From a checkpoint of a small transformer trained on Wikipedia: MLP 3072 GELU.
Each number is 128 + 32 x the weight over the matrix's rms, rounded and kept within 0 to 255. Layers, rows and columns count from 0. Numbers have three digits each.

# layer 3 MLP down (transposed), 3072x768, rms 0.0131, rows 1308-1362, columns 640-767
106129080131163126146178109114117142118098121159105154140127111155174146155050140134110111123143157123109133107147104181127119155057170038137168121111124136088090086118117120127177087156157138166186149141107137109122150087122115154128134074142126065142175123124146130185130118114177123120130137128123135114145104156138135131126113150093134156124161119111128156131190097146096096132142
171122111136112099134135110143132074106111137125120062126092137116167120137140139146086112128124119148143101158146158129170090135150063119102070149110150167218151111143143121113153133148102142099153140153088123164101151122132136093102074121113112144189130153160135130119186134099095168193158157117138146162129113170130108091103086095150142088086127151170117156027125095087107149114144
143153087126088057128119121137071160104052119131147120091196134165151163139129161140132174098093106086167136143098164129113104138111119109146160142152084140097156119065171084191136136138168175143092103143144145115137153113130145141108140119099154127146150128142092122127149117126139142106144168122094170105121081157134154177093147170125135141129095166075127130160199123090097207176116
088156171122179116081137059158109109111165116115142128129148116103134204097106119123140172149185087123176133172112114166121183158090132161163166171096149123127150114115058126141133051121172076123119152142125140157135104117069092135072117131131086085093110126165174129147150088007109195139076111118151092106138083129132094151120076155071115131106096066159114092031127144122092120158142
163136139123107154134144123118115095135152149108074095116127058088076134086081164130133171170080148103085101141129101137115146079142107128121135102120127135182136109090079130142096145124170171129064167130131102128212129120099155154136123160132116114156132164186101092126096105152166118113056102125162131073194163075168140127098126082078187072150102155118151113141143090131127120175117
145086158149080144120106135192193134141071090192073067100057089110088102111099101124141135098148103126120138101076154133142123131145139142113161157143074144080113149136150135123149135144109119121063140160134093161155070197103141130181134160143093167111060126107175131095148110104142131140149142106156089127112124077107126087104113163089125111112165083144082123119068142123117078144172
126117138079244117160077074101120083113067128161129055109196146197086193080083169045118105164172125141136139094114124092170044126118171097171078112188136111116083078180160062197154155157100129119114107129089134090117141136103140173128112185184137140064058108150133083088148136085183175144179117079134152119191076136049097136198093185113091121099151023109047155123159121140099197096162
124142151118117132146074187083161116121123163157149080111144102119112159074105127132090108115135141168119146088155147093149127177150049156116121145180148054047171125153146136157106088170110152202138183157080104140190138123109121132132170108088156079135154134106161175212140095149116184055170139125161155117146122103113138129169133172148103110109142072094121106081076178188129128178108
152108147119107126131133177128134134125123112108169102076062118107109106176121142110165148116054149144117125126099114129148138137166114115099123078064087116145048136133124089139086086155093179131135140079192175186162162017165107096089098140151111146126087128158134137131149165136116097113149146117101109103126209102131130113150122134111176139105099116197174136155123092125110089067137
119094136114153122105182098146102211143093086064157194221160117164112185204142138138129131083085151090123127097110071123130114154166099194157098185105038126168156146103088070095195050144106138138101156131133081122142146100090090155157143124152117132176156107126120156112121154133146120156097104112118175114139128218184154137186119088083116081205191162109121139116080108117158132109100
159078146177069137146114203138138147154099171174180130155127113144155132130085103075018088127087145081134051083120225178129109145176068121192172140109165125082155096078052075112119111138112088155183077102205168172168163146121195195073214118084176167101152124107115160152168185094103094136123118178141129097206115144111150097169155156150073139114173126112166064175142092124119110069128
111131135137062127149143169082165123148129130121107104152141100153119105112135130201118149135144130122129162131133109094087093109155128085182119142137146091112107149110087096125094170149152145108135095121083119111114091145160115200117093091117115135120119096157130151128133181128136082142095142161110099109083123119099137133086093157151115110118081127157170139095149113138163100137075
182127060128133075126173132136140109100111122125176124137100171101099191096147128159080125091151150159146146093067090168148138153140154132151108119080159097149189079187105195069199090118121150127088124147123107082122161131134096102146167111161214108110127182072183140133154070152163163202149143133111147139126116138071087114143130153142111110175124080098084126121114130121166164145146
111110110103189079101151124145081117080131056125128115162073052154107152147107109134103139152127122133049154119173142162163119182150096134129111074177164059096168183172135112134090137104180151113160099143126113176108139130106116132192134096164165163134072143112138089110183117153190132141154160106193118127144128164108180157191129189143063157124114142097146110124138113145114162123118
113129151148159135148139136095123131120140144101087081118155111101132151139130130121114161097110058174144091109145073138127101178084115144113121116158145109052180121152130148126103154129161100165155069129115087133149079135096125132090120107152129139113141114130121149139167195144101085091210126126151113178135175153151158137174140154113103107104089098101133164139150172159140077180115
121123143159176182104133125126135130150147093139127082048155099098126152118165107121156134177148081136149134098129181114162159061128092121152145159173165138167150175131107073117126144097105163165131093053127172154075091164129104123122152125119097137129123048159172098144097083211166150112109127105137107084135130102115125207085204156081140194116094076090111166159173165105154134136130
041151183155103064182095128152105083196165140156077135120078166144134119120157094131185169147081078127186131156114124095129130190086074154107087103116107147126086106173151070106127112106125185114131203090147128127127112098139090110172090193174158104137156163138184183139086148081152146124100105148141150095149170041107125123095165154093128162095145177079086146130126192080121096133151
134171168162143081146117129085171136122085148133163117144129110094110093104142156134092146131143114147133117108182123086059101149148115179135136093136121139131154124138142099137095119152098086127097106152158114073165135126119125159175072083162119175135176113120170124121125176138142146139124126163093148138137144093118172144103145170165132153116120073092149110130170122156106138138166
097103154091131149134125173117089098098153151135104088105103157139168133089160166150120121098139135135135157134077142079137145091206122157084179127149083099102151146128126178154098106158084143129150127081067110113233183121111119120146077145099118069112098125136164147158184142141204158158067107112167152188100148139137096084165179077105124101086149127140077082125087116093153131092130
114103133138142119095104126084111142141132135123167058099096133114116129126198147145104149149088148130183096116120125114068109117136108128153143096171162140146126118147104104093095117109163183091152157115113108127163109144167165169122066127143090124170150127174104134097129088149151146154109157084104159167133152140128100135175104133142128119166127079118139091080132118102130124151106
147173133140133098095186132152124135157097128149116088094132119108123119142139108127116111232114149117066132120133138134128139161164157163144167130149114142102081119147126161119128164120126129133155160184100086125119117106160149101118148121153109072156130137128124103147099165119152164134191129166085145150113146087113153105132126170154135195152119134157122157109065203113162135113170
161134191085177104160142058068134154092123182096168066139098120093074136120105188131152090085179109129102055074112050144113087115083161182162109191125080109161114099095189177130124134175125100128184077057071113175098092153086146069140099155191208142134136142123141172129150165128140157175058131099106120165127152110155104119093109130129126085108152187120083137137117142147116191155149
025184185110118118146084131119063086136139141062142097077146154166126116148132142081101106166157141157139111154097152154174096130138109143149077153111177077111088097115163052109168124137157159163132152098115084133123139156121118131120140172108145122129147172069145112136201138115132139144138099092120146114153126095169084102111084081175160105196116101146137143086162180174108119123140
125134136127148132118133053103131222178094101115134157126049118139152172103146132101093145088099144121136081041118156135124121132108171103143121127125135116093154103099117140165130086142108119175155086130142078095182106183187086095198121117080126106201094116108100059115098145167144106092149125112119167133166250182134134107106110103155148080143127117113097191078130136188118096139103
120080111115167084162102156131052131174162075188099096132122128102156116107179049084090111160084183172126118063137089073066144118133122105098152142166138120152082171121138111113141115157194038114102124122079169170048106186146141189203117080101079126108138150075105136141180089164097091039185123114089100096166123188153130165107085110129145179133144151110147178166154097078105106160086
144117132120070139086109141167107107131123088150154139153110100143168097109078072143179131119081087122121162192154117152055164139059136087139139150157102128138148106175158121112093120100119101137119117146116100125069099110165158182166135135111147153139139064132140155139105169114129157155119135135119133119128103091114153166084122097149132100125173137093168066137112083161153150177097
077098186151143114108114093121143117171169137096126167112099114159157141125103141117127106130116181138131127209134069127165141092130122082114116133110136133096118129153171118070107121084159156201124107146109121111058182044159118100098125136148100082178147187163078134155132056147133065142175147156110113119124108158085141144138136142080135150173160131163099075096101134177148131133166
115110155162057179132081133084115134093102138156118155081098103088089141122119149097129122117141169162140063138118107175128158135087134134141111077096142117130104110118116119140088119094083097156138093058126131158132084136154146067147102131108119080114184159106144082106138180090130070128108113076117100083125123115147098177134133168158099130135070084134109211152133127136148121207115
099119107138090107119133110120143082142170117145150128131131165164064109126110182154119117096147097130138167159139141129089114117114159159147148157105132093115166115063109141130130144108111127219131147196136114146170088170151151133200130163087106150130094076132155138112060105097096114127169117109117124188097187116083107125179093089073140150154118109184158092070103105088131122121111
143148120157137109108108151154105099129144176092121080127096113145082167132105132108165128128045145088139145087136108153156122154172093099147151151123119132120138169112098144159100142064144163093114127156181188117109135124183149161124146118139093132140132128150120119118150163131179143034123140146112084097135108140124166159135131135126112166167057095141154123144140120174153127108169
091141165087089101099132146139158146085119053117097138133102132139133182135102102153156143152086180111121109151103116106105162144165162192159123144157191107122147226085102075148127081128149127139101162122114181130113107122133101132204177165061147099068106131104129091089141101102145105126069179113136104157142193088127116158141165137113121138156072146110152126114122176098093121096175
075087055122048090084131133070125125125069088131123147127098086102107151127139088114124148134148172124172121141117093182126110086087168103112148099124143166166149134125186153085082088158120140163124120092141154124132152132149146134119137143172091137153102140173153130131149115141107131107109170133118128121111128088051141125122108146159148105156155090119137068092175134121103116108122
125123078166151139107171139110141110151141071192090101151094132145129136101132152115152059090148167134159151150114157172153106145089130161096154148104135140151121068133152210075155133064053181141111174136114080149139084124150116120138074148051129159123154133119130123066079059141107125097066171167142137108079128107197112108165130140126168086097132119103067084144088070139052121116150
084111193092123150146125161141103115121116187156171109151175060137145161089112163192172105082235097152123157162104061148068109167123159054112152090123090096202126135117163186086135110169135116110126158137069200158156133122125034148181112157142174106176138068165126125140099121209144121141121132112086178144108115153105170081122180128111116138108125146128143092158143117095145167116095
114112161121084178129184071121101119147078105121115137133164122184122111093127087164117152137157175134159203126097129096133155089117134139127177128161136100156158096103165070124109132120131125113155164177147120063140140128089148161157163130109098106131095180113127118142136167135141152140135125084046113122074154129155117119102150195119114139151065166137145104109119147128109087158168
117178112078128113178134117134114062121174131074123118196123107093124114178148160107118136117134115167146087156142133129169113120101119076113092154084122104128098098149079130103156107101118103056139135140164154139100197126131116088132071169135140117151133047134149100152171079086128127091081133085116189136126120169168188198178149173105109144129119031182136113176119053179157083090137
109191080129147166065204114119117108146124122115141159067172146073121090110158149166090109068075141156140119100116148164128098165154145169148081147121107188100152163147130076145143145116149169121070085195212125129128167149169191063110116132243172177137118150140103104139201134139138133123132181147104148198141107114145164125167098157126170141115114146150118126122063107125073141146092
172182123144110143215112098056107129139150094168080121089116085089088169081207167164152137119139070076087117143126155109102086068134083144118065138103133152119099109142143126176084080126117206049075183105122118150175134086067069088105118151098087156124098179154036142095112103134154074139094133176139072125061174091029162146179170091128107095156172119122147113144135106161170137132129
136104118121080075129097157112144093150193108129160125118142122124104118121142129173138106112180148131111142144077120169119108146173178056104124112170096170126162139149130148147118132100128192117104083123133133123087134161095133187114112160112068155074128146173166166086093093199080118116148144142102150069114078205138110104121131067146113131130176193122106084075165133121168146144124
159095084136128085132110144173182165092136190128075183097139147087151142157103133082199146133113121151062104117095106089117111032098091121133149161170166154040115135123159129186103079164198057150099118205161116074151177188146137173120074090071118121098163119175151131125145154146116104128111161100085064122103165170111108056172094093117168122102083074097175129141113176030124078179138
057140120155099131117163069086133106141109100091078104035172114114118121145090148127126139147109183097111091120103112107110113141132160142154165103099097111107123093097144110106168123133187136123181119142206189072125130068156142141113108152127110128225186104118066106115158136149172125125142167108084083120137106103156119139141124135115134150121111137119126084189130136091078149154194
116099169152126103129174104097110130104135135100139141142104120088093086132091056073148134153147117152137107085121091116120094083101086147116141094114150154110196159119071189142133126160118096048174110092120159085097154130125144131112091109155119163127084088076147129148187157175131109116139182117109131123128173128160147169144112141137118136120119122096109178074132093108141158192074
155173098136147097097090102109121135062124115197054078129056140126136166134175144121133145149116147095139086118095127129126094142159133064164146097107153079126132159130106115164109146172120140121093097134139115129076109145170149078113136101128107128157108131122161152114038157114142107117118089100115161164161121114080121182123106119111139066134099106092108075163122086136145125122148
166154155159144146144153124197172149155126084134101053117081106129115132084115121143089140104125103143113098121165050155141070118081129117154155180165186174144169115134104139147105127081074059108095102144097175132155192079143157109124096110073174143189166162101142111125149100159171114076157072175096059146133126129147162103151127141064135097113120111193157074140152194153136163119054
113131156168096178103112074116121109086177139160091115167120094166119120109138057161152098119174088110120129096114131153174151201170121160143117161127050052092129158113113135106135113093061147153139076121139141118094099142095136180151080132119122109119102119125124206166148153134096127138120119148146119049127136122168205178139135118172182144155111173127168157137137103160148111096137
182154159106112088180103147114147100176172113150137128115114159118204084105155133126201100180090110161184166156150058124150150085127121153108096144167116115076105113144124179100131155087103139106167083167071105059128106081119140092138132118126102126163138114096148117170117131130124110104063122217122168140090094185136102179080122138154177104094106147154212094116071187078090175144161
170135150167188137116122087166107138129135125125183128142102153135143157160137150122079097092096101094164106101122123100079139108125112118111142124127042123203153172076119057146178121139073201147088107121082103142167139097169137110158112117125115155095133086154126179200126097137139156114140145142118135133098149186111204145116093156140124163073148108103080165116148143177120167153102
186191121118135135113123117065160112105100090124143154114138117116153148108121113169087168144172154122102100103136149140131141141105100135127143122132138160131126161100112121152158172148121183132156134137163166127128083115151146120127116103140141141151133149068151110132082107136122096121192139108148107168114116122078106085110135093156192138129134105133174165166137131152090132103111
116126121127122117136166148136132095132131129109178146138100093135143120119087139166094071112133115135128127147139099102101160149107174150121150143127108116150092125084193148095146147112108125159121133147091133079159144125149115096168104171164125133142069130116095097133150142125161119105105143116107143121098125145118099116071179123113078186118126205158126152137084107100122135130114
165163129123170085197125106091180124106131142123114120119057093075072121113168195162119152116186147114164138165130115157160162100159219152092140125106105131106143189137132176103148118116115029152145131179062152138165101107144134114122118140198115106105106146136108181082126141129125145128115208074188033167134169102077111109193144118107085088152123134144131105077100104125180106106098
106160077141104093135153121140122113123153127096134113110107102109090114130090191104102065132183166176101122199098112069102155078150131094122115073107127147174155137097152158149098111096152149156126145134139181118128140124091118103180119134125069133118114100134157155111184102070145141168084111132148141096106141115143108163154140103116130101154124089195141166106151096115191111091130
144056134185186195075120111147155143144129161082138198167127152196105120092137154115082096130122151142141090151148129158105086127130135132187160139140122149153113088141172118157148133132168074194141134120119134162123096085103093176160159144137114101158135122099082164147172153160149123172066169139090082188089145156111101101132092110169125167066120134126126138125124071163122156121074
115091166150140145165101140106130152146097084147146141155143114139200126119095118194109062177149128197042139182156133122122082138113094174146065138155122102138097166111133087111141113088136169138094175160120145143112133164190113154141110146116122137114152176164119120119130142155117113160115119169129119137089090065088174075140119182059142183125109180113100165139199158123133092123166
113164164089143114142147135122135096117168093129156093157100164138205167066150129134112144145093127168188032117077164103097131152087113112176130064204085126147114099083141079104142157121104156061129150111183130150131145094079175151136186130090132132095110094192140142138123112166158184056145138170127171139112121090147108165086090086145091123095132137091126180171137154112174100142195
142208176140104144133113098113137158112102189117180110128142129137121130215167109124104110142120167152097130152122138137133123131169096120091137118141095145102097087058170078200134133133120117105127158141146135058083139123115075155123106137156070107068132131198119142128127124070113140119142141143099090187127141135158157146112156164131144108112091173155091106116121152119188177151073
# layer 3 MLP up, 3072x768, rms 0.0213, rows 1309-1362, columns 640-767
121114133131077128095088117174165160103177112095127179102201078133150100145088197094105096107109178211133142161149114146134186139136186114121178127115167101103158128073097120160090121094137087154114084125156152117103117157099127115126155130146124147092138109097148147154110120113126166143152094139135166078100179150123095089115099112129127187119138134115169171192095160118170153136130
144153184169147179164113106116108159144158050149119141118130085090109111122141136144052113110136143124069102111089148138131137164139161140141148152113100122147067143138127128072084100137090100115207113152111095129122100175105090080084096075127053135178106137173128120173129154087098168119134121094120150161104168160124097123168127161036107153082161087133102162181094142115182166163119
139110130105049142141081159083136138137122113173159116111099125095138087142125152067121134112102106122087117127119050076127077157160179128098115152143108136176116132104151174094174138123150140158174118157107118080108072106135145159150107151116178083137079091149119156171190140127133095086197136111107183162133168104106121090128086152065048136118147185150169113141110128136143104135110
147128127093104125174089135075118134144109073101175131128166117140156128105173124080115141074107127155142108123148126143117122200165121101107059154162151153082071157090159074147128102154074105102134116157116112121116124136120118129121118079166103100106092163115117114204084110072137108176132104122088137175148129052104138081165106153161045128101168145114077165141100103106144136160111
098133120120142124104125160182089144121132156124151138129137138214118158144118145094110134150130121137130158129159150113163172118082130151076128113144193109184155093134100080120064064105153075165149140147143134114120085139101121104093185144139136148148130065142071110153140107089123122090138126129159168159152194169161094135142134110127124124133125122109138148170143155102137097180128
135141119094049114161103114148099159108228130159121137135061150161146100085199145188131107091066137090110145157084099092106114102095127123142102128126121190165139146166104144069116107122096195128152193127092083100182209070092142160119132174213087089123166153175100135168105106145165129136152143167104145179120180129172075096109109087120117101207155112156195137147158110111114116144128
150159099145058096111127157129129126134104105097119165145126161162161153112085024156112109102160138085113199138097169129160187138102118135105173143166111115112145122163100110105130077099139089172136133091098125086134142132056125122178095140117111146214109103098113163178199157119216114181109131142128196176127113101118132156066120096117138161129168124131154169117108085098166174069082
151155149169144163120116116111092100137166156109104111156168197141137170166097095148148125161098082133186141084114117119121096124107109066175124114137126121119193138123121131096098166112158081166100125063059193122139085173080105182144143120076105122112090175102145084137157097162163162123130122134074148098174130147082138141141128118095115152137133141129173189071096122166097102128092
155115143070035099151070214085101107097136165102154108110086146064210156115083120128162145064103131123116142122058145128128214135117099109136136177117086078105139138068121118137143168124148120185084124119127109090136193094127146128095142113123149150118050130154080112145127120153096160102179116162133140118122143048094127126153129147113086145107071105136131189119178110133200125112170
171077159103130167145122116146155126170139084167123142099128134171137079205169138138160064098111161117116136160124084130214100101155072134098130117178084114034144123137112131141128155163126119088078089103147087078127125091105116155117127108132112158121054143140158050119130158063150186077143082182127105098150177134155128132164154139098103107088154101190108051134134148192127099096116
114130089130069087161144166120083171124148075141147162070130190114097090125127154097117124114116117136138150122134149099143167121154158098164124114168157095140133101160127121138141188132160162179085100096124109094144117105096059128095113078147142134138215126120125151103087115084158127144137127164155123119127095202170068129148166106043118155150153116118109159155109096111125141112150
165152145142165185111145202100137167136175095153168134115112136124136180188083124067098106128129147219145116100160146126043109082074145062093149128107145160119153189086145135149117139172135140087162110110122080124136141194105150120123132132132171175156177131193165083120115053103190123083096113122125122091103160121134098164092132152158113144153154104158138146109155115112126095125116
138126195149101141134107158105149167136134146117106131115126143102158117116119165115143145109116115160118168109140085110093113173144101204153164105177121163149088143150146121107120123115161147146126116098079116098179148174111046168139155115028125135085069119102170142128108156078099142078124113090046152129072039118081100029134130093185129116167093114129141128123146159136175139142095
158155091121132145080154103100096126143142103126159169075125163148102085103165141110155077112113202134105162167050153119089138120129149146091146090050136120128066105101142073112090150118138160133106117136095096113110201108096112136093122175110164162084169126096114129144150123093150167125100121107138142108054067113157121157135148160173072112205175136129152121086109110112140112114130
133200102121151145183170106070129157158139135140163161161092144154105137060149099150079141045143163151086157125045113152144206131160161147211088113114130140131085117074137154118122134123110101138065106090080139134102150087093126118118126104132098185102039117072133157102130147138146102143140168108107142121124165141107086103144092138124073127144128195141088121145033077137121133155114
132124141123097125149147113148120157074148136121202116133131112125119167122111135121110112131135100065122118138182101107157075147110199094163127144096160107097153138151123115095188132167112145094139120184173117125149133079140101175135144135114094178187125117112103147127109151139198079114133121170102115116088136125154125089076110108101109087152120117149183120099084114154152169154149
181129148113077112108107135147114126125126123108112180158118168206154180120105126097145133139099108098121116125125109141143132129122105104131119121136112116128131155106107148091107080166151115099119062157147145155116144107123119152133174134121187093137089152136109175140157150095155111112155108125145137110109102138128119144139092156110153157104122144182134057109133145105155116130118
097128126121154156193140151175221118070059174105142164128122146147113178087109044174119157076124139088069142116149096110127128168050110162126159129145104115095180138217103088121097153101095097076116125181078160194131155093103118150163110167140133235138151090103103084191172155147170071169078136055128104107151169187142118129131120179099133156145109102107106110105142162057106134155110
112110178128128154162162120116121098072092088124107178144084127103190212093113128112125073097122130100132128192114092122157164161101118166156148140141129120070117145168177185172143099144083101151122105107132187171135135130146112064185178188129100123128117099172129121143099098173111133134123131145160123120119172074119092117109143183132127183144171153106079172145147123094183153093084
160176107089082105147151145088142161124110155108166195110152226146126108159161109140116082082044089145208132123083138124123190091104071117124143169136181159115138109133088139089091180143113116141168099094114136139110161103096127076143206163126061133126166145134133130128145110158216102120069100097075160120159152106159121135103113113209071152207120120189099179184120125145131084112140
171091138066144166076127185163212122156105145131131079123089057127164134144185136126160098162085122139103149091113159137168095114090168108100145112122163126151098136090111114155089148042165112122164155138174130120138164126101064116111129120122181104128128113169160065075178121109098093106124178172104177071074051125103092111162139155130036097138138149165071151102163124161163168109091
142106115153132136228086143128122132098124114136152117127101036114148121121106161125111107146126061166096149137128084094150190114179110092053145205151111156078124185172173112158138162184068081142157140169141163131143136146127098199123163137089116117100155075152121098121123182156124164098113106161090159111142146110096079061083114114123115081120122152109124126109131160139142147101153
134143124099141168070049120124056152125157155057186151038102112110123177162146200137027112082144117101170141174080065151162132090126110188176138150118110099166131120096144124135079155161084168120138092098134159123148191114085112146107159180139163100137134160152133146179098131134122091092122120077113128125065051098082146118092098138133064146148108149105102041163090063131140154140116
170179118105107055149113182121195144117188173192130160093180132080092153127089098137090155123128121149108131089170088140131112106162227096108173168121149157171137036080114190142127153144190154198058133130117124082143129089111068143096119120188128114150105100146066141086167100130163108123141058132136114153114089204136138162123091111107125189167180129161170164082127110000154108159111
119173142141124140145152110152140112132117158099122125119074155108130086120130115089111132100086150145113080164100095124164117161182168175101115134091147144102103082116053109139155103126122160122141091118114144097136114113070078064127131086138080130131168152127133128147111142130128119145072206135131151163117113152138136125115163116201089119100123148153108120154144137108109146078088
054103143141111187173063179145108185137196163136127119139099193119104073154103104110110137097119147167088147173072105066101171119124182114174107147098094131098108086152172139114115115086108136183130087122076141137127161117093084174151141125142094095153119138171087145162109137180087132120174104124170162123114125058093114064063170146129102102172104123190149129172095087127126160075122
134075137196180123185164171134097178199089122140131158129123136074186144166104151135123192083124081115160090170080113128173107104165194168120163146167086096060084140133110056051152141131113181122109147059092147090137133174079076170130145119148120205119172117146064118175116146194081130080126147128168106146085115123092108118165153180123042114123155152128151112108074077174119173113133
108145122141146118163151110146157157131075095127139146136108170155111159163128179140115156122125135123136097072109106073172174100148119117108096147211115159170140179128152106129153097219177179143113154116068164100145155151131123077120118176188086093136179119124136017160135115095124125122094141119149129120137100168140098106140199105162089125111096140097125135145107159067114195185107
092157135144166196149111139133091148098200155109104105113097101171131073062126121134087144119137093145156158198024162094136107159081144150134189125068123103120110114145085218143125133120104190156179043099110052164157142132131132141087128117101118072147148142144154140161096077137100128158103184156108141204081139167139082083111129105130140156067122224156154107127051095117103160122122
160124197099115116122125157117142134164148130070174145141135088077095151094142188147123184108118078133130168139104143137095110133121126103160152121103134129090095106171149147141097144151087136157129086124082087147166145118120107174076131141183127130118108103148090175228163122136175156134169145111093154160112092173144118119101101095122148102151160046099145123127107089152142161171088
117155134154197161117175157134151133100122143072099146063091095141130121108086073165170106096142140128046133146006151079106091161126183126178153140145159144107134124134177132089134158168137188107076091120126128095179121079073104143153134134140164089151129145087135149172082101151146154117111193043112111144171176149073106134078170150093078190144168118200082120149065145081146126088163
116140086092090138151133108136134213143172149163136101114140047149163125151107117096123108083121180158153126154165179135081175094143168170161105117142139110128168102113148020098125119152172142113124092091115108042116162131073109149114165131152146134111121143123192141128158120125105157164125122149077169132157097199164123115143173119137076172129082212114073064061057147086140096220139
145131156158097039169059142125164130117133133113136158118125164107097071167129086101170122057087126087087128119177111118078144105193182108138119194127162116166169137084135089096174092108114084106111089090128135099121129092084137092130197092141188151123140135052150109160167128096170082188092099107186114055122134109154156177135131177089122136136085142110117092090107165086104113160120
144132122118094101099119180110186159136120118104125144099141186137153164147149160121124146136136161111133057140181140153137127170105116123134090134102152108139166101181114176131109090079178122087110109077153167146085127127117148090111150130123130171160136106173159169095144114158160138136082088160096119114097181207106087128100123118111123119141126114095097176158152155113196191132133
174095121096101137097061146153097135089154136129120100170183107180167153172134134078119101133117216144163159152162132087107101209097169123099125159152136122114109161137107144138163126103097160092156140157092129110075176128129098145145153178213127073127181133126131137120160159085169124174150123146154102148078137087121119038141148101100120116163150125150081198131108098138156094120153
156131165168146079146098126129155128152133117118169135146092108230120140139090167126176144169176152147064162111128132100158151153141087129089143116109094048138120132152100146105159110088121111109112175085078166106108141133119103154110126101116124104130144118138149217073131189159115118082135153198119136088095135085137093145070096055115133135122131104092105112141138152115178085075163
132131167136094173095139124140126106135120069141183116168122119073115165180134126099055134072147140166150219116127139142129115106183126117189141182117144186154140128137145146116169138204131109138167086169165128078140143179087104182166106157187106113105111145092110107122107129181207162109063133128065129104116092125049117151125162090169112103139155142141154112093099070162169124140059
138125160146125125178101120125101192113137199176111148131149192141128100100147096081150183059126165148129125144092054123120139178149076144105092182114106101093157138204106118155144138099128133098070133140092121079148164145093134120111121133138207136161115093174145145175160124081132134125116095111142149176089112108134129132145148145115088134130080091130145170151105116102129129149135
164168108126182247092126153103143143130172149152105166101176181104113141119105135128112134132086148156071153153071118067168123098093150165122143164123123135165113199160138118065131121103108122052145083167157165117135124054113130164125165153125173131137190085166191094168148179110168062122113145120203125092081121124166131077091150112096090099131119124175102143143147109148155150136145
131125169077093127174123160177130175178117134131156123180086111129156121120114150068124143134129136123176214131114118147133173186155125138111134143156108137138104121147069130164126131117049073117141127100157082100117195122159108149114128077101098149113075110175180118170127173135104164115112108196134171163108122111121179143129136123123114087090121119124126095107123105137145125109102
149198149140157093185120169137110147139103118069146118140173101138149103163110105142055116163136180186107159107169100074136106127088158191097116169208083161113159209136114139144168148139086137099100071125100114169139146086057067077118180158164094126122110064126150114068067072142107106172158062061093170181100152094090139118074089129119108105135168097106158160107170181105145181189109
137141104150113119147066097158112141079169157140091117125124100045152179124189136126147169121111111148169113190154089107099097203063178141129081174165145091151106070089179124080176098115171139145144110056114110155104139159108096150171163123069108090133082135155084129139175169135139128156134139095121155173113143108143096066125189057155133127176121156178097107119167132196120117097127
133123117061152109133060161143121143116138177104117114132148119162137138125135113112058180102145186110139114151115183103146091186191110121126169081153087129122077090126127110133159089101122131126053172072117089136086165109145113198083122138101145117178080117182088119119126152084127101066170115188114107132109107140093103132135128144181121136132103130126096066088076186108153123105096
178134162137089167160111163107096183194107129168159103190124133090099115135124155089154118085144076140138156194119125150122164114168153113094085136136077133153088140131219144085153034182140079095097072075146156103114126111116161111130181176112138167132046097158155111143115144104163101089150108117132149198092204143161153046129172141105139116120139194135075112143141127112147122116138
158167071165096141124161138173145143091145143138161175130153104144169130139083144178073146151086136155167175084109108126171133168127198115151144095142056133137148139106167127165102111146147097086148131092125107111110052117103095118098117177127041137123095086174117080077105124083093130128122106077116155101146090160111103113140101154121151161111173132170085087097125117036128193129183
140106073092095136090131128157142133127124142169131111060138107096109128132150204119152113057109129143136188153170091066059147116146110165125110166093160137146099137136135184116125183086190093103093114134105137099201166109033154124132112162123141151143131138123129153136131130133067157122178107136070162104138116113166181166126158110099072108151128155185164183161148085078102130171183
085166163142125108117116162123114131116199136107123121112142157221166099153135116121128085107078184148158128152075160152112132115126111127141156136112093125155192106142155105095095111103084111147099151095124118167094137151137116148128113097056147174172130118132132117133122170116134111110113129116152137123105149151118142163134153101116074141144142139164128154154106154122135124132155
112119168159111105130130168135133137153147145102157123079131194158193131085126076199099108115083152158141136115145045093108125204132145188103147138078152121107095148100169136102130158068107075135093139161093092100167153069119093127150069135166186149171159085146116060159159097094177085111091145143072124167130122172139112048079180144136106151093141187211195136125071106118086148125116
157110103132139177134117212131121134126151164064109167145113128161164165203140081142054072079076167054163094115072156088114137148082163142146050181130152131074055152073104129100137107091179141129135100096119125127120137173144116114104114139134144130068140155141145123161159087090124196077145139134139195108160082126128120153160146092100120132118145102142091096094112148164137133136135
169152157048067204156104125110100142099092108113109147118154176044153163101153037188150127072095062083208106062118139126166121154135107175109177129098153109108091142143128149105162121154126122173130172139147127111118139125095104101111139155162115069125127097122101104141086161138154099131089075109114138176134153156159096162098137152165133162164091151085147145091086119132097133203148
114128146104071151124127138132191142164179165123128136073141144118135104139108133170150175129117107120145118103133087123094089136163173133082090141103156045160164097126105074119160191091136136114102189072091129120197134184154073188198178110149128110070104065134146145109180158111143102159135095188149124089200153142070082108102147099116154135155109106118145150150134178119098159143136
174126098141124122126120158054120150119165114066156099106142102139105129095112112140131158119095093112106143124092161156086124163143127138180129155157164122107113105138086143144172155126154157106117105037127150158082115091125128089148131140162114111124121143115119106143168077102084195103101107097089151155137172159211132155060154099162121117118135083185157134123119106143157111111148
136145173152100131179084115171139145086171118078139143176089148130128133152112116100125165066083075167133143120117056149134141107147109144173156163095142151214127125191102099137131105108112099208125117144132086091122095109110060133186129130177150198127101114158133100163154107116116095188127122151179139109082185166098085128167120131079095143131097138130135136143126148153164131195165
138175099133112123129168096152120123107105095139132133163117098147165169103106146137128110155120088142144117135132148127129115135140183141183152153090160077200117164137103113095122144091088176190106087153133094135080181159174108124110124130103168179146114077086118111096160166162115143123110145147103178096124172142159099150114116159158142204201124125100152119126124136136107106147093